Each number is 500 + 25 x the weight over its row's rms, rounded and kept within 0 to 999. Layers, rows and columns count from 0. Numbers have three digits each. The size before them is the row's rms in percent of the matrix's.

# layer 4 MLP up, 576x224, rms 0.0899, rows 232-240, columns 0-111
103:456489503489502507524497501532544498514527512522448509533481479506486532516499483472504487524510514485521495474461470516498480452493495495516524473492500475527525506491474544469502523511545483492488490504531502503486513491503498487486536501473480475470465505561520487517457508535503518495506516438501458522524516484501504470578501524475
095:474520535519480558499502519466468514482508497499457511504512460462450460524470491495506501491531507488562454521520489462469487495498526526535475501500558468492467532507462522501513496480505530513481550484533508486497536511505483471542515511465463528530524516512521499496494482482498525539541483497471503485485505508529488539453494519498
107:502491550554532517483510480501479506492509473485546490468511500485497483469513463492504488511468472517507549465489528516469500503506489502541495476494483498530528462560505473545484490498546474517468522503557474498511491502517488545545504473520515514489497480479472477465496525523495528502514517484520519497532474473478519541481495516463
096:504484465506495491485511545499465485483533474468538549538486514468508526533522493478495514508492516497525485551492528527499529471554513457483504518467499486508512470501472486524506474492462501528512509522519535491492556523553478511504492537510443496479492444462481524514553471519473495457523488518492520518473484463492534504485477532515
097:485471517457504502512472490509460542512488549515521474501444517513502472527463557464515501512490481494476488504439519486527532501517513507533457506494468493516531522453490463514484531505484490532517522487521468497539524501472473503512476479521479538543471469556489453507500473513495468460485531472522519539490461483499524479490524501489
106:485469514554504498456492539488493526516504493470527485453511545540526500481467484501482488503501484510492513487505498486478529501495487499501501482494482512496531484501488505461514473480508485479474534449525518480502464489525545506503505524488493530532478472507528549502490491531502559527526482506508436559457489478496505507504492502515
099:514487525476508550509489523478507481453501551549521513463511489443494496509513500543508504509470493494504498482488517498499503531539490495493507520495526444522499466509538472494544486505477445466518510505522518502516521572517499485508526501494495497493520508471507501527490503458511543551480519533514521509475496478503527527531514524472
091:497500463530505542546521471465503523492509491511504529497507481470498481480518485479518501445500480486517449530505520462523508546468469520466465449511502529526487534533491478521476495561505495471487549480505518498515441484496512482511445469513482529527561458554469470533514522435488485470493513476496521499500468441509521548477497486517
101:455491486528532499497534490514519476460468481547457523524528513422477503529471478479519494528465548475507535528487526493489505525512536526506553522504503510472483534493537541476491511498485500513495533456526474507492494483496509473478479496509455498508503455507492509503492523493446500524530530484473503515465527474521546525474517521519
# layer 4 MLP down (transposed), 576x224, rms 0.0547, rows 232-239, columns 0-111
098:550505548505550516475506475478475523520516515504482506459548524500483461487460551559493523495500501494475503525564515446499541494527493518505526495495493508465505497489485554514486479509505445528552531502504499515475519507473520541531503520500523481530500494519476499502512511506524521500491482519464486458495505486481519495511505485503
095:510478477479539512508444540536537449458463514510526504471490518474469526554489512489483542516504463556516501511454547546460494495497491513514513502468498493477453532511478519481513509488514502520519456528468502552510506535528503534452500471484517470473509498510495461493472518539513495525480527486464508514500515491461469517516481478465
100:494478466482442531529512505512523446490454485545434475541505506521518487498485536511501464472485538478512482495536527544507521422479522476518473513537511496504492499536478507455536466499502496438535481494494516509455446507510485498496506501478461488496520474534508500548473542494524514511536526495491512501479485515523530468528518537493
096:524437542506508527483503487463469465487470518505490500520494481508501495508506443506537481499531509502484546465499549503507517518524499523510458536496482497446510514481523480488485525560502493511450509470517503462503473426539504466472525510447542492496486478563535529489504516502481519544529494504509525491478499513501450515510523503514
101:525522526463474498511501475535479456478515478478483505494508520491525515534508472498507506511479515487522512507501481475469513489465512502507516467460530507555537488497506510501469483508539474540524496507525544428560492455458462496498486519476493490483503487493455517473526497473454536463521470535501508501501481520504505488484457499500
102:537545483479492536502448549509510484497470519500491496528449440479492514520533510503491503492499455480536473515474466515493452535501560483530494504496508498502501514474513520528502491519470482477535518490445510513477481509473502483519530479524513506466494515446535436525498484462477521510459539490506575509501520473502505514519537508475
097:492493494515533533485504527536508526476494480424470503476517462501497502487476466511469484463484507486486467543498531546517471487524497536483537489494514521521453488483452499482524503482525466532501542503532461518481545513530502489474516508500502487464479469481544494477457504503474516516522490496453510497508506495483525469456521570530
100:503518540521533487473514527521488492485514469495510497478510495488460479478506529549480508519497493523468487481500497488483537489539488466504502552520510470497514481484480517424450503505507512526489474504478546510532492528523489483468534498500470496485482488484488504459508490511500489491519513502526483468478515510499451490514535487514
# layer 4 MLP gate, 576x224, rms 0.0981, rows 233-240, columns 0-111
100:529547522448550523474487510501493517467465492490461459526513496485460506460460459485483528521566472524487549494455512531517528517500474524472487533508516507495527511467483506440456497515491473541522492537510480469543528490519477480474504512522509521481533526497526487473502516530479504496518511503434458512496465519456495525499493479476
105:543518488485523492497459492513486521524565448487545483470493499512504489458518528488540507471448472502508492503488506529528476467491501509471526506509540520485526470501453507481496479503489493482505475515506475507499483516508469472512516492483490505465512473519453495467555523481491492515518491520487478517516530483495506560486457510483
098:477526475466540482490479493505504513446468540522468475466530500489490470500477555488494536479522549500495527479488496515532507481512476435494493475515558459509480500510485486484471528502478512523503460497546467483516520504493472501518533495469494498487517467475530482502479491509507489486493512475532482475524532463559549462537512461500
095:505471450519536510485500496425490488472521498476486495505498502508499491542503523542535519494550544520481494502506499456517515500497477511461509543483523542471475532510448536542471492523487499483478495509483474497460533520517534485480537500507497497482503521521541509463519516509528522493488500459492477536519514473499451451517534509511
107:502520483499506479507530489540478498541470474489472488543489525499500517456468513467497514509513503491491497497477503527510533472531494509507478533485522543527458508497490550465487537507457512533527496494510508534513544473502536499512442491546519479529520473510479488471501483521520509461536524488479528480461503548516510502477508507489
095:492462491520505523486473509494505504465514492508546505462480498516483510494475504500523499468517476531461523492479525522472486528511501497465500457506487450506493469471514516475497501472476494503502494535491478462549488532542500475497508496489455478490511485467489499516525477478535523467467488491524493526505510490477472531517498466460
107:484525543485509482493506463541493422506532547494500510537501486500488509502479479527539492484481496515506516500498469492497492475476503498480501532538473487522470509529514573532510529462467502501525490525501498524530544494450464497491486457498525481491508504478505513456548485539545504536515488440483486502545507531525513478470489499507
086:537533490482489500546479477511486513510537533487480503479508496503519539486497487501485486486495483478479459446518451507493498449489539532531503525525529527497479521532517491496555489520497533501505493472540463460540505510487519520538516506514527454508493538496484477490476442494524471463486521462493507507525490470497471523459492487500